config = dict(
    n_layer=15,
    d_model=192,
    n_head=3,
    n_kv_head=1,
    head_dim=64,
    d_mlp=384,
    vocab_size=4096,
    activation='swiglu',
    norm='rmsnorm',
    norm_place='pre',
    norm_eps=1e-06,
    positions='rope',
    rope_base=1020.0,
    rope_fraction=0.5,
    qk_norm=True,
    attn_scale=0.213,
    bias='all',
    tie_embeddings='early',
    parallel_block=False,
    extras=['some layers without attention', 'local attention windows', 'value residuals', 'learned residual scales', 'norms scaled by depth', 'capped logits'],
    init='uniform',
    init_std_qkv=0.055,
    init_std_o=0.01,
    init_std_up=0.055,
    init_std_down=0.00709,
    optimizer='laprop',
    lr=0.00215,
    beta1=0.9,
    beta2=0.95,
    weight_decay=0.072,
    lr_head=0.0129,
    grad_clip=2.0,
    warmup_steps=585,
    schedule='wsd',
    decay_fraction=0.685,
    decay_shape='linear',
    final_lr_fraction=0.05,
    batch_tokens=[8192, 16384, 24576],
    seq_len=1024,
    doc_mask=True,
    train_tokens=87670000,
    steps=5614,
    dataset='wikipedia_en',
)
Each number is 128 + 24 x the weight over the matrix's rms, rounded and kept within 0 to 255. Layers, rows and columns count from 0. Numbers have three digits each.

# q: layer 7 attention query, 192x192, rms 0.119, rows 63,126-127,190-191, columns 0-191
# k: layer 7 attention key, 64x192, rms 0.115, rows 62-63, columns 0-191
# v: layer 7 attention value, 64x192, rms 0.136, rows 0-16, columns 0-191
# o: layer 7 attention output (transposed), 192x192, rms 0.115, rows 0-15,64-79,128-143, columns 0-191
q126:091126100130060075137143105153146167148129141103129107065154147127136102174142124174153087137106146127128103101101133128144153166108100122086122116100127121090157109142116132149129151146164144102119104189101085137157159177077100129120174168117195132123108162132169162179144073148168166124169128173142138110119144142186121086155132134111129117194174076120152160151130079108130090143154148117096111080134154104080125158091110104148122137135148122121150097152140127132125126135180149124168107099116142113155116140139133089082117115151084065174106171165128140064146140126145145125
q190:092128139123068105150154141138124172159129174154130130119110148137140155116103086195173135156142097094143122124153084120118098113104106138172137126118150143114156119116092114147120187148112122134106091141124106110149110154099075191147163132128149168131111114125168121119168097144146138122146095147124137115140135123171163132152117145145147097128117146064138145123106141121146099162134149120156146111105115121126149122105153143118113171198153149131125092106118152118141184113125085142127135129122140134179100113144130112129139091137098107131151125127147126129130166138155116140
k62:099140163112130089117182130133130146138126088118109124088120105150113095115104115100131127181121178154156162136126210145145098111119124085117130138084124164137130142156108149103104132125150098116132143116110122150124139116145142130134116145129146152073177111137132143157161118157154105139114122130135128146125103144159116135148157126156106129131168115111094086115143088133130068130141150130149103156113135146104113154084135118148142111109124103148156130122111115124118096129153187134140125142146138097113178109101110094104132133108106094144157103105096140120135129094135115135
q63:142120140121113132131136119096145171087127137139140108135156118139158118117121105128114147135111150118165107075123166108122132133120165129102125127123099148134115145132126149112125116139111109093112134089142085155152146136137153141114140130118128119141085092134105118148106121115143087150114147137153148101110148123139135119115098116147144136140137124178085112115094114143170124133113100126155110109092128099131141134128112123129139127124121079154116132165123143153137107108111097117091118138124089123098138143093120115140061121115134129118132120145086122145142119117122140146
q127:082118100132124139096123123091157160133131163185118103106173145124100144106107136132130152136134124186110116128168112134125121128131133126163105110152097128120123194086119163104141120124118131161108145136114091163168151187145068135099126147102124112102116147134112100132120126163140107145158121129147118121133179123112159150133129116128122112126137111166114136135080068108134150104111127098147125126108137151120123118082119126119154117118139128132149112117135121103084080152163105115127153167114164111115155132141122171140119047151120116108117105164097126109140115100116151151
q191:140140137119170141115146110115150142131139142144123138108113113117179106136132111086122126118139144150128129101112159120137125098123161180129103112131113098141062156142123150093168119147156092109142106099126124164142149121145099126124093145113132136125122134113125107141130141095106124131072116128135128126102172154090135090119148161103149150116104076158110115079112121135132145122122112112151133086134106083100111116114106127106179122163104155129153106146133117163141129134109083123115154136125124140093131116123116125140105139148125138137141124136086135125145109083114117167
k63:122140122161154129120138143123104146124130117125099140167116131119156139123096145123139136155108121133140092112146108144105137157126127104139118142151129143142152131145116124114112141156152139147148128133134140147131118092112157135091121164149142117140111136135119138135169098143121165104121137128152148130153122151140130135114128134140137103142120137108123136167124154136104119125140130135115122141126117128161111123141145146096119139134137149138117124114117099142143114157146120113154136124142118109151125127129138132142141144108072127128154153114125137124089124147159142102
v0:142097157132116124071134130116089110153070082119164110144116121163167102099141088108138104121108158125150121127145109111152136169112110147088157130133101106135137146109167136151112137116114126139133130105154142137127124098126112162139150159136094079153129104099118136118132169181095121123153122126100134113163135104104136120095109173082118159118121104124114132089168164151120113085127130156169127137132151131096135120140097102119103143115106132148141134123152142165095151113117087201087111110116130123125102101113131140127121131110110140113116110104132119154141161138110141100
o0:179152102174139153111117117126133141121117135094147126203130121109163151099150095096130082131114146120162121125104158165076114146147147134129117093161146094184021151131111130136175133085162100076148114161086124184135143157139135079079104148113104128167124058147148147129102102107118149117169101171164130081111123124123107090156140165094136080111165087138096152133113097114098173150118099168172086158153089071089166115156155136123097118149140103129131119168115109146100178142177070095117077113105125141134134094144139123134142111135093144145127133170125126152111134101133102158
o64:118140117121148109127133138112135112102167109151147137093087075119129120117111099074144132137092092146109131153139109101147126101132122140140172122152124114136118154143111120121139135128096142145093127083136120092135153154103127155116149181156142086144114126091135056174111129107134111136112129131190088133133113124145080098137105123114134137152145172157090139162133160141116130140154143125094198117143118162103139118110051187114103099119124158123109106142088107118159120158124138108156144125126129175140144113142117170173129134128122166130082146155094127135128119140114155120
o128:132117106081107128099096130106148112162127119117144143177126112079162133135206130097143093114101128122098087107090124125147099132141092126143116136141105145186069134147147139130146145127111128130121108061142134112104139130170153122108099143141157109134178095132109108181135121142131124166136111091189102104129143119141173109123196165142115118132165112142138134091115119162155143132106132095126145097179121169079126114110118192120103105123126154135126157179102091078103110118106130078109093117119136152130155138167078149159094147127094136133091110190096136115142139128153155095
v1:131084130100131125118117151097140143142146101125143123092129160117113127077100123162095118117099110143100091115129120146123099129126125090072147127106090136114096171110136147160137130117108177138119171105128112109083166165146086107125126075119137120127172138153082126138121128124124119113122120103154143123132121126122138122139148139140104125095136154138137129166137130141165137101133109157128108116118115141118154134163127103137115143099149125109156112134094110136122102147110109092163086115098130127126157140096160147085110097120141137092104124154146169111127132166106135165
o1:117107165083137132163126162133147136130132145114128114080118136106119124103096117140076137122122176181123136160149154146126113101134127140137137123098134117117099189154103142145091124163113114106128177145099155101141129123111132123161158137106141148154107102078097071123141099136148094114141157122136117107114108140069144100162086141125130122158073144114107093115157112138109139102153154138115107110137109136122124157143079146122135111098137134102114083139116121087139114148106104092167128102106123139096151133121149087100152133143105091063102122121140161143110133130127131168
o65:131118133092109137176123098127160147146139111142127144113133156130111122142139130138101119079137143129141161112128101140148138147126113116146108141101184140109099105105128106148109110150139099094129135138127111142136123106125122128153109121136098125091127120150108114117150106131106120156138106146145118165101156135149156142143119092118118145090127085104147144101136141130116144150118106132138111106113105177151134081145163109129141124133121173113137142133104105114116126091119113096146131127142125137135098149136125115143159095100112121129109119153116139138105137124120130126
o129:139127156051140161127121115122116129109151115149138098162153142089131104134122170119103086099156180114118122101118113139123142101126094119122117102071148140108098093070127150141129142137126105125134158110094127114140140104113113163137084129119117091111137104102109152129175148153125099137131100105146117130149160132131153135145129143119169105128106130150126140093123120154132159131098114119116119081166134119128144086132140124140124180131113152119145107113167097140128099113126141125084113143114143129078165110091137090125154097098092059112159111090089131113154113110146154089
v2:112135134132142135127098143159123127112141129109108131115143127136083163142138092078132111096141153115136156120089138114097148136167147131132087137137132150170101116129117140083162153143125144147117110125169126123122120159125176162128137162111123151117118131143114120136135120088094137127117151122121116106128126150136123158112130114149155138127132154108128146071111125137120140129118140131132157124128128128155077132100135116089155131126136128147141160111105106145120131148179126147158155115137164143095123120137132100103120113199122111104148110145121130162108103168162098130
o2:130132167198193185162133159103093106140174109125149201108140117105103148148141173102161139187118099149162110115164131156149141099158151145134110131128131165097141088155138158094118087148144185109124128128181113106160083167158144168152113140097163109146169096086120091089074163067134124157054133167111187143104091133150102124118149105116168164141170155135202154118135131163096116136203125149200132176105110182122110159123115140116093125138112152133126150118111086149161148108118149141123161143088135099159134104117133091140141132172146142110156164143090099125143120185113167182
o66:157137140115148141156122170135134101128150099122154115163106097149114117128118141117113094165113119108141130147125159102171121136135085118136132152126138113096110109181095116139113127115115140150096110126130127124129112144179112133123127176123162122110167095093154117108079164130135110159114140116135147130124084109118128123121145103128133129135119171150091114153143144132122147134113086113159138126136144099163152131121113125155130113112145113142123125136144110138142098073105144128118122154120093103121112132141138124156119143135178143109150148138095114119137117127123106151
o130:161139135092116163146117160126125112143127105132136147137125117144130111152121136084158137156119111078140125133153118115110108151088127141116157160169118117108132078119128114112120097123130156170088132142153125127137139111160111138126124155156159092120144112120125128131087128106137134141126126163123128114140103125120124130098135124124137137111134155163146105130133125176139150100117114094112124140152117107142140120084130166139112114106131183162137149115152122133148095106105175126130126182095109107108143132123111167171091134142153096118127139106101106117126140127122124143
v3:111180104144090171124142095147163132140122115097086126122106090108139082185125164092111167152105128160157123126097159157177140084102140124149125107107142118101121148150131138100086069150112099101130119174109137120131122106110103095121130136112124146139128079086132116099132101117150127138075150187106118095104135112150088113137094119116121094133135094134114135162140135118095140159089145153122170123149151105105123142086155112115125089118137096160045156152145131115154150101144135106101131189140080079130114131134143135158139124146106057144120122109103129141126170153176117114
o3:151106085185083144102124101146117109088135123110134140208124173163076129149147180120149104144169104104122101101078132094148091134086138100138148126160112140118138112131123156064100114112124108104144128172155150129136098097157174121140108144138125135087105126066171164182138120136091113119125160140171131149131139132103170160137134114135106080116203046105121091098129093139122114158083104071135128161127134094138084108090148095121105136173175110115165115117102125109083151148141136125133040130154195115076132173150086104130093122152127135155101177153134100160082110115156094114
o67:136138113126150137108110099130115131139116144090112117128161133136143114117142136157145108123169092147114127122099125112118130132112142146129141114141137103141127123103101153116137125138137103131153114086147122147146126115132114129122138119129125123123110143159115124099075144121143157150143119126133125135135102098109146130119169136113126112096125120140174126138126156111143122124144120116136126111107171098137138160112127132150157118141148132090178141127131150100100151127155161160145147126098121135142125102111128119127117134154151088100156125137152120143140110133152117143
o131:134134118148131159146123094101117149122132123105140131121137169128114114145118161150136131113173121154126133077142121106164144121128177122140158116129152132083118106130161131105154142141125105143151126087166120144147113133133126115157141124113114116139138109123130114082125171098108156147147088149146133138116154135148128127117129089073127155125121133113157111126120127085138138145085125142135146118109111099103147135096116115159121118121151135111167168125143138133104112126095177140138158127093161116121160089148146152109100114186175114128125130166129141130128153108122067117
v4:133122124101118138094111135130134144103137146115146119162133122168152111134120089094131139124153106120115100154141153097118091132162135109098133163086106108104139166119125133130121134115096136161110135151112146143151102136133116166164114108112095127122113086128124129113145132120135147132128158087127129084131142118142120116076109148113119132101109116092112159113131149169129103063093118153114149085151109154111086109135163079115106091100172081149131167143133136128068115101169130138131110114115129122134107122118108114143126113130133133167103115103151146110111131134116158064
o4:105108117172137114140110158167125141118145129094147122137078157154142099105089150103076097125143135121135121114141089133189131114114151138121104108124137123100166144104117108120148152093104115104130133148136119157110090120188115114116126126077118142094131114120135139061143132072128126110141117112131091132120128130133110133126162118111147152113120152105115173172122145114131073149124146118183136141122138129141132116112143155107133110154154116164117099116143098103104088151108156104137113098122135113058122139139116104111097103101109116109112101131131060099143140123088134147
o68:125139120084150130130138153115133167120151117090113128119081096119133147127128134130122162129122112132130147116140144124124118152140155136112154128129135066099104113175141109125135165139150141129155138080179109107130135145145123127120116155131153084121159104139172082126072139132157112128146140147132139140149112138123116148121133086119129122135109114107127122125121153131114113163123108078174153104118139134149126130088119130136129118142131082130095135140108132125178134121122130148132147156159104117145129112164141119161130083141158155139058135155114095142099107129138108132
o132:146127101127132130127138143125133149126119122132164148123105130130163139120150136142117125109114117129082153097143132108155055142148142139136123122102136130098146134158120132155191111135098161124152150097146131120089159125137127113151082124128157130135114152122109119138096115126171107125126133139126117143166112141113102139149139112100124120151137105114130129150130121123127091123133106149172133076174153137153135092102157118159127123083128105117093120145095152146168112122124155109091117140123161136104114128145135136114115114105143155161106106135118111107140123114131118132
v5:141106121105130127155096108157130141142183160130125110127134099129131134103105092104096179094160086129128172134168168145115073131209167114165150133096128151145112149161116122120140139126137104165122142128123141114102152153103112125128138136073100133128124096125161091099114138098078125122067159122165132109126117132112164157101125133150179159109117152112128178124143133127151114118070128139121127107174098109118115116141116105129148101128141093136134145168158113068143116128155120107151151122124127171115171104116111129127117133138157131150160163146209181126084114167142092120
o5:103146124121132108117116139168109107113131106132140084116118111108133084118159145136048155095136133145148132152140120135165112109142134141165179116133118092149101133105120146127130101146111148133130095129118105134093162091109117108120136168105184132145126100109113107063069136123142120115124144100152100128104185185073096118133119118122152155140109146183142189124192157157143119130141113132120072124155151110140103150115077133105152149091146146111119111106146100144146119157171104096119115130114139121120151143073109196112103138138129135116103123125142091103095127122117134140
o69:122125123129131157129113148123143113134099143108119097151127103126126138127110120105129116135095150166106111148153156103141152144149141098135124160201137122130124135165153120158145143129122171123157119094147142120115122113135124124106088127120119129123130087108108127085139138123151142126116130126152144124123118108139111115106082126136107158134114105140121164130135119104111145105123110123147076130157134176112169157104114121124071179139151102166079153112134148143125100116127181131084123127115157131107103098144129179163118128122128154133119162135144109102125097139111117084
o133:157132119156144180106095145126130114133096119116101140169108121138151117127104141077088141154109132111116134129156103159131148142127148163126119141142128140125153106127153083096117109135111125132162157101139145110103125140078125108102101112147133112183136126121105133101124129086145104159123159176137114075095138118094080139096109168112162163111119160148135136084149131124111161094120153132117121175161148186131128125064124144141068128142150134113118170108120152123125152132163134157124143180059139108094067109096107179141135130085107082157101153085132124138150152139160139109
v6:116149115172071104147167115138184121108117138109084108139167142104133096172149182096119122175086135119161109111093113148142126095103091105165145128112130123083138126136102148140088114146138130093138132169158120125113100108127074088109145110129168112123105125096154139093099113136136104143153110178126121121120125112154145116115148125141148112173148095156161098168168137112118114127143122092137121104098112124116111175147142101121178142123144104145126145141136142111129113100118119121079115177143102093124144121131144129122134152111143114155087101099097148125144144126173121135
o6:133123105150083124115145125143135137127106133122112135180114127142138091133140129116149162161146107059152162130119106148112119156086147083156110118151162106135112088140178123103156104109120129130138085151123156131079088127138154077081130097110137128095103095085168085165143092125076149145139072180090122167134127140142170148099169117137142113156202183142149125128147155128148160163128134152172144124076092097102087105143152101129139175163117122187151152049082155108125143150086119128125133128150131123145154180133151151155087109129144189107103179147144123120076124170113130136
o70:155138124157120126134139113073160091135098125138134109112114128092116104153138150157156121091124138121129139126086124129105163137117175085120084101160139137119107173111106142139099149146117124088130183119082114133110136120113117145153121112152079155137147140117152134153156096126128135119151150117148129125086136117111175141153116127121116098127134085150146128141145101097115124110147081154111104148124136124148172120123134096119161131145111129128169144140111172148096133148119116115086109147150127134102112134125074150157112109132092097130132137143108120142100094095097099146
o134:120109126162147130097151109146119123150100140074135095112113084162155121062111102127124140178140130112131115152092134125091149130133119154118109080088158135115077133145140144114135169157114088075147132112134133157125123132090094076164152080123067144098141154103161148144134150092127121119150136138152134104081100130149118108160129123111120172103080098090100157143146137150100138145135112143148104148125147132114124185151131076130161100157166108077196111115096150125109144121149100158128141077157125110127135152154136099155136111154156156102092152119110119164118141136135105106
v7:101175134162112124126115075170157107136085093111088146042127157145124101144121137138116145125080112162148100120152110158131136148106128135166186128110119131117188148145157137124147137181138156110117166130157153142177119136118103156120164152136122162135101138125138129135126109167167086176109137168091142084120107121151123090141109107110095102135133136138083073115116114168132147170134168070082125144111138134118120176115117188135144114115146129143117157144139135146133163120129104118157156198120122079128108106158134105142112114154119122116104096106093160183151145168206120136
o7:155143129119119125143123135105130093096174096123152117158117165111120144137136207126152121087150136121106161133068152099106175121139101145144143138133094110157094122143202170141153113140124119142102155128107181090145133106139180151146115081159104148117101130143162113174159137112137103142130187102144165139175108124105142113129119154120108106143163088109106101123095119169134191154151123103141142166129150092171092120092165143153160093165135098125169112121097088101127178137086122113131102157144119132103109134127073139120125160115164124129150143102135107163095117129162087160
o71:130117159135094153118109135078135115140131131143190147134114086104137146169149107101127112160147146102120107106129154081150115136170145135089122103135151087140084144099099114138140132139103125156137139127160140140111171108129113160120098153108094127094130120114097145140167093129179119143118122118172106154153101159137100134126149122128125110124134151189128167160146145129119116139127133097159119089112120105097145076139134105132073167109119145151157158129107100144151068112140115103147149141132155119117117136156124135127136126118139124138121094148107147106103108145111159113
o135:107154152092123173130116131091140124161126117140179153099112087114137141124139126139138113151130122093109100146137168095139107121140132171132155120135105116079109131106177151152160133128110115156110165107143130111116185111151132135126111167153117072140161152130126130173126124120132123136151134118137110149136133108130141112166177147162184142158149152147128129141103140128103096157125156115136170102134112137095155120162140115131103103059147101126171153153153114139170102133093117098096121154139154139117159138166145177127068131143160108182104131148115119110097166145129130129
v8:116113127132134136149123101190155154135151123118142133132116137125170085134140116076116132114123119135146134120109128141113163139136166119125104114090142111133122103125143116122146166136130119153126132130114121120111108131095116137088121143098124151149127110115161118143102150151076135121131143128099135114129124101132126141099119134090145135099145138104136168137114115160103119103128125165119128143145150118124103116130114114140119121111175121164107151135150150132118167080170130136166162153139118107111100118132156096151125156112104116107137101109136117131094158135193135104
o8:129128147084096113170157145122121067129143117105122144164129160109090158117114186089115090107155116091121117127072070122125140107142130128174159086129130152117125103157153132153106095194138156128102141111103108110135108107165107120136167085142143108120138081154088098161137129120104145159113091117158116154131134133106131152088166108099169157121141113108104140137124147102173139096100116116117154139114135104137118135063130172170120141114142141131163097124120055131117121094141166110142130145111135096098162127133152157137107145073112111134113122073113105166086174099163147137
o72:137146084109139149090134124134112131119109117090118095145155124163170081163151138190144115151126115112131136134089124087147131180102123113103133131144115120126149110112086141157108116143115120116147130107142119141155167102119087119120121159165135142133142128137122122117104141128162141101131188130142174117134079145097146091150135172099125117129157124136101125148120188113152100101152102141094133124177134109136156154100107136127104125115137119090135117094123152111161143135143151139092099159109122152146073106121145110132118132161160087155108141128133137115127069133104141134
o136:134121078131088150145142113124121131170123078093130130139157132150127118111158170132161127104146112107101163125090157122138139140120142143131143132134118110117107107127156142148090114163130130143145146078135088122117142071104127078134118145175111138155149077148136129147108105095144131120156153119132123115143130123102115170113114136093138140127169149149131129120136148129130127105123103169125111154178095137146140120114129141167111147089154146132147129160105158131138119135143146135111099157088137140146084081132139157130117121146133099164108144134126138115091117129133128119
v9:114111125114125113106107167125107133129117118144170127157130092131123100114121149136153108140153112095105137119159118089141091143129120137087146109124124147127120153113173107147143165088093153156118145092115124113089170136136094114132112065101151113131126145151099124121129141132176146147143106101137125152127146148076114103111152148124166142102106168134143140184139125128173133130124113159111089093110136152110124119192123134156111162129100130106140122120118082124089094109112080139142116109144163167135167129155124157088122129147130153168133126116159120108125135130097111105
o9:131136089078172064134116154112086141158109155172135126122153108143105104141080121156139213158132159139108159116144138192114134123149116174142146155160132090108117157125150112138154121102138141147145138116105162123150139095103166128146114092146132143124153138116101076075164091135111162116138127141119133178078176160112128104123115122089129164130130168119153132138158126163123098103108138160144089102168074129102105152158124134129146122182112088127094147130138154173169163112157133150131132093136136115133129112090139131106155139168127138133147112133195130100118122119106136104
o73:114099141123109139145112106104135147106163140138114142127136132116114166133113122131103142102137141161116122132145151136119133118126181126143125119126160140088145105135147089097130158114136138121131169101147092126090100127107132111117127128074111131115097117129114124130147124184114118176089112139142126153110148126149143137115109101124129126125127099082146119119110119121095144133092141106163109082139140146134124105141143106104152138140119137157082138165093129110133110099146101103150139135158152100127125140126149147142119118105107174165097102136079129131104140124111141142
o137:149138145103123161135123108105172150097150134134124120173133117098170161159144125157085063111110137156106125102146136140140125111162135119141128088162145114106127141121125117124165118108114156121163155092093144135107114137106096116125105125082137129155098151123119099159178145169116129185117138134129122127112148130126125122138187138132144062169107118145117144126126138111113149136069132124150171071122153138132114100110143139131100115127105112117123168128150138138154113142114104081116133126124123094086125134129133107120090116094068132173127107104102113118138119130117134168
v10:115204056112110123157115142146182146121158129089088118081177124137070124167095137148157130116164114159133140136115127137136141071139140088141136113120106131143126102174175127132159148114133158106110165179116134127102168152128131074088126117118164143118102119151148147098064102102157107142139154133167148160074123178130142144135163098147148114140137168147137120147097134113150141192177147092088147103157096160144136162132162136162158138169152103123106107135111118100156119136123135094139135126142119172139163138148143125147130118183143113132116129136122136136088122136154104165
o10:123182101137168144123087131102173135131124122114132111092157171100083136117134154175134134104119130203130127141148133151119142083088120117130137144184126142108143139130150149112133119039119100207091136184088202075183174099143102126149163219130164102145094129125122088159093163160199141125091192104135137173125132097114151133112083108144086144147119130109171115105113153126102116094180141109130144160165138130157155132132153121143158138150140165106140106123119140114154130158110137127115121154138177106158143141077181156099146140164169136112109121083115113120149158136147088123
o74:136100076132135138097136077162145132163126175113101115132139129141150154149123152174130123097141136093131093176125107133112081168173161131120121140118180152166106101087094126119149123123135149150163107129112121186111109109142093129155111116079082156114139159153110144099091112139101148151109177104053125108147149138144120142126154140121118136095113152136120144106137112121124153140132092122135095130114122091151100140133128096145154137128160122069144110146133135135155132115119130126112098175146138074123110131096137112124131109144144145131143138150125150177115169126158111134
o138:158127095160114120128133111112116137141146145149050135133148091153077135147082171152140117103116140097139116175143109132129099146181130089139132173105165145133185093148096131091079129113116116155140151125122113132107154144157110162120141149068121135127137155121120172077116130129101171124084144123077103173107118139163123118144086106142123135138122170133139142150168126122130153121143071137107162179094114167132135165110116079155151164161134154135102107106081115149145152141126127182089105161118130129133123104060154092182151104178140148146205117155118120121108122145087156067
v11:122165088116112136171162087163138128082195163117046139135114182115136136132137154107148133102093121107131170103119131138138103085156150110144114155124166123121136104163127108121142123152157122152126115160120129160173098119139136115145152097147140158124124131114128122101139109115169154155102143133116085119126130117146128122105101109094114115154101113129109116163100133143106154137112156117093171099168091103144079120088109142143141155185121095145075133165153137168124102156166153112111173135148093073127108142149126099144148125137147142163099133119112157130077156146131082136
o11:163157110145092144109110131117046138118146116119140135104122142111099102153121132148126132116132151131078153114107115109118130130170135154136134150146153145091119152094154148140130122134149129128151141161102124144121116134061137166155115116125130140146156183141160120117107124176141087111110176119150129145161121118107123140120109109128143148125106147133135069129171125101141115147109115108110112129121119111149131128105096163165111130140158132142154125156120098136148085130119119114146089158131159110125102125111091143079150150094178111130115144098104133122127160126106131160
o75:150129135166135138117108162119096128121092077088141111134116086127101096151145131163131102140176090095136116157114126125115145145169099130133159122180116091111125118131114092137156149171114160174161106096147144122140195115145128108090090136144151124103102106129147144113089142124136139123153124108132155138128104114122133121135126140164152109094119120139096151154146142149111119087116110118142118135115178100141136163135160121171116148159122104105116157128121138136116129109096159122105099102135139134105093089130136172139129160112131089114128125122143091149133091087115147142
o139:108092103166118127115129145145086152123086149084164131067097103162136100093106092120106120162151113099141102166124110121116114131113136121092144119084176144084142129161130096126144135146118131125121126140169134147158147128118124124183155116123136174119099125120144122114129143122126120121128114166121166110119102112144137120130091110141120166092116131104103161167161126164116140141145115110123098143126185109147123195147151101178138126130173100104123113114097124125116129098123136112140160081149128068135081139142157131142155146166180125102063139109135109185127117121121110127
v12:105186136132107125139150080148178163119121115129085139095108169116154119138147150134123137098115106149137110130143119164121137149096152123174124185125159120113185119157130122093144085167162079160132167119148160134118130128099100147122185119131146171123154099119133100107162141165143130171094147131113116125119103122171154156139126103101099074106113123162107088176091114132114124148173144113102131161114127109154095146072097172143143095139149116141114130144153158120143124126110123103173175205126119063127128115109119087143126144128105093106100096115108194124129160128214097162
o12:131148129111078099184143145153135144134161082127127135153145166116154141184157190143100147071149107125093108095105118098123159133152167129159159133126141164142144124115136136136120096141114105150124145153143133118132135112112183161174137089147130137077128140139151096183125130159097097133095183060156142168151139100132118144113098092136168108128116147118049115129149129167112113107183091114091146145103117131155100123122138122168134134127123095127150155133117105117147116165105115160089116147134159122169104127104157116144103158118161118129165118100079114119117086154165125139
o76:118114105087125149122099164138102145129099124108124129105141121154150112157134132154167105134127135058111117150099104137115120146136103136111156117134128090172087142100139142166143110138120149140142106141132108121128185126132114090138137140149095144115132124161117167128106120120107150105147120090137144130166090147100113085146171176121114126084151157137118162129144157095166139112121108141090146104117134139104168169121162119150087159124071122077135136102166136131142131119131133108153144111113144168126096107102163161119120131165163099139138113110155124131140100095103126122
o140:141123075091115123138128169130098146152142114116138174091143145149127104126137151127180106111130163115122128151087117125105149118116119135133160149092159137167114115122146167130103115139145126158115119125177124131143149090141135102140140172140119133152140123157157140150111115108131153095105155104126147130131117121118128143156108128107130158110157162140138136173142157120120109120151144145086150133114122135146112163153125118148114164123117093100101134151138122122156130158115131134154141100132118132179095114089145137144118136150126081146126110113140146127108093126104107115
v13:142115106142183153102102161130133132098125134153114169164135157127113134125139115116110120117161140130080107115149093131109136138164135119124095176173124116139118113142121140088153150126135125142110147133144109141133097132127148171127108125176102135099131131150088138130122144129134136147100156073149084134169130164143137162120112141108099126109127112093093099117091104137105135094122105120148127147118118135147106103096129133111108163138093146094118124125115130150121105139137149149163146107139148143123141140095101099146132071157115153088080080184141138142103099099141128113
o13:141144111151159145102155124148121082124111063118092147131104108112117127117153132124132175109096184168126131138171186141144138130146125104131152125151171141123141140146125106127089106129064107087127141098108166134089117130135107119107128147101146149135109117127125128085097131087163126120094130148101139130082092136098101121155133155109119104135107119112104105104122120126133149105154114123140116123123096105128108115138111132132130161126109153140128123162168141179145175135138153121131143137121103107103159093110131102097172129155136145099124145115137179172146109094116152150
o77:132130132116144118141151199162096132112127088114089169149097086141109116118130139118116100176127082124133126125097120137120118152141107157136169152140108105144138099147111111127128158152138115151144120138156139106147147151129133120162129163142174126126152125117148106126068130123108095131112129130105129112172104110149090158159138110128119104145103129138110162137129117143133116161137111125129139123129129106143140143131126136145110099133129082109150140146137125098192144124106146126153116133127088103138130141118139117126145131118165120143135119122129138124159117123133130157
o141:135112094106127096133130174153122149130150127129104141138116110136141127106161104110124096126099095119121147119131153114133105141141117118127199168091124152187154113117118151132087132119152148174117131158123111115089159154136158130130151168095141139145119123129141115125081108121166131106125127149084135146147080128131111135141127126142108097116129159142166130173143121140159112139177105141114173112134124121163150111151139143135128135109132082132110098117130163125117163121137129145104104115132101134146125111086105121142113140138112136162200104099108139126126069135098144149
v14:133116153102151114184118141158088154143124150182145142108093162122142169119151100127174156111158061106146171125138146123078138151136124141149111163117111125146141111172047116096115129154163112153147104126139157091118145111083165151084081139097155149118085125134163141153120121165149118123113160133153129129154123116118117139119165146134148116143118129107101161157097138144125113098142147093095122114103089146132108145152075129142114108127128182136144120132147116131136089147137188113167123121154139148129120102086086078155131112119149127101128113131175084172124111155141131116
o14:095126131153093145129109152099157173129089142126163138117145077173131142130089158142119116165087136119151135194176099135150150116146092113128150138067128102129166099114111153119132123142113105168131125106173126162117083135100115188108156118148116111140137175093168160100108138151144134155172117163126151128124154128117139113132117160112120157151116185130146159133166127157158107100137144094097122112170152166114135136143077139171111116117079113110086158111114129087134096073104139117132169087151120129102123139120142125123147145146099050176098089137141167109184084109082158119
o78:134124136143157174129148135122133139141172085115127132123157146156132116136114117147125089177150121111139146124169123121166130104137122144086152104104125102083153108157138116170145163120140147167109105159118126119108124139082115088122123104137116127122154139152099128127119130111157139121136092126136121117161123075141105124137158129145109131101138137118148130158138164150200147138119141111113156122126157155119089127133126102143105150121128140099143124137147097145123102120140150117131108124128078117090129131142147117141172102134188089118090127121116133131143140111134127099
o142:153125108143142154130128138124100127142162108139181116137118138157101115130155161122178116164145120093171156137149090169136139129099103114132170183113045113164203083123136135128098055112131153173138129191134129085097143144110172070091119157120127107137123134114089150095116090131168133096134157142125116102154104095099080104117098147131126102135148148149147159181099162139160102119146150106083147169139096130160108139133104110115124125090114081145112117105114111127145146135157131124112108161090097178151107142080145144129179125118139066188141133134151154136137095096120137077
v15:151126101146129156123102150124117149111059120133102151103106103125089139125121148147126094117115168102099182164106114113151132154144121161124183114150150157160130116129144142124137105116131141115113177152135131090135162151129145128114129108149134105113153134146109136165181152144131124142124086112145136133123106156114142135120118143102088127082110154156124085122127081129132134139147116135144090132136147103160131123155126181150131126106120124116091109139108150142158071136119123156166134117108169175118134153146149151122125107155090123136113104155138201122122142085116111116
o15:110123136077108134094105165169089100123115198150104141114106140079133112139127149126094143119110148089071103092123108108109116149159115114163132165145105162109156184136154135179132132107111116119110120090125096101103120124114153073153093104159097135103142177094134106115136171142116165127123120079104130129132080113122118133151111122098129089120118082129115151073100074114138098091112131107129136116140074125073180169121146135161163131176129175156130139118106136189128151130158144161083107125118160145160186131098182138133111181149141128119094097153106163129116110112135115154
o79:151128152090095109166100144113138146084144176165112137163121157091157104121160157099107147131114187157107139138118127124128095148089124103144152156110102159162141105138125143118134134150144112150100135154141146110112122125117155160129143111139131143128130115104132123151149154162142108135092127124118150106122155159151110123104108111105127131160092113175154129110131127128116141141151141141163108124154114113136107099155121154096106136127137153167126116131088148133158141133153113100104113115119140094131103131130086145113108126148099144107135164136176131117105157185120146090
o143:131138163089107098171141150129132129088183119161101107141122110113143145146164158140099136119091158140105134126133125125158129132105094111138143153126143142105151141169132136120119128173136101157098134120130115126137119116167137156149131104076134134139176140109108126141155164132139138168113131136164147114141143112117127128135174119121123160144084112145093184148139147090118105142105114134112160129154153146104117118123124140108137110111124125123142139119076115130109121164162105083123099124145133095127133159101119111135106126153141164119157154127139117108086149158087129099
v16:118100146083155121122065122125105131137149116138163116135095134122123152055108097112085141144155090138099115128146145110092083115163144121099109089118078145150117145123128153141160162105110152170122116120101131145095126167154186134147138167135131121129160176131144144160098138147122128134130141096184182157151142138120121148114153135139143132098153147125161174087138141137135123159133108134098137104141121167096138100165147128137124135149145135085197175110088128127120127153161126138145128126141177142144143135103103125123136134151183170131153160119134076129125111167105150125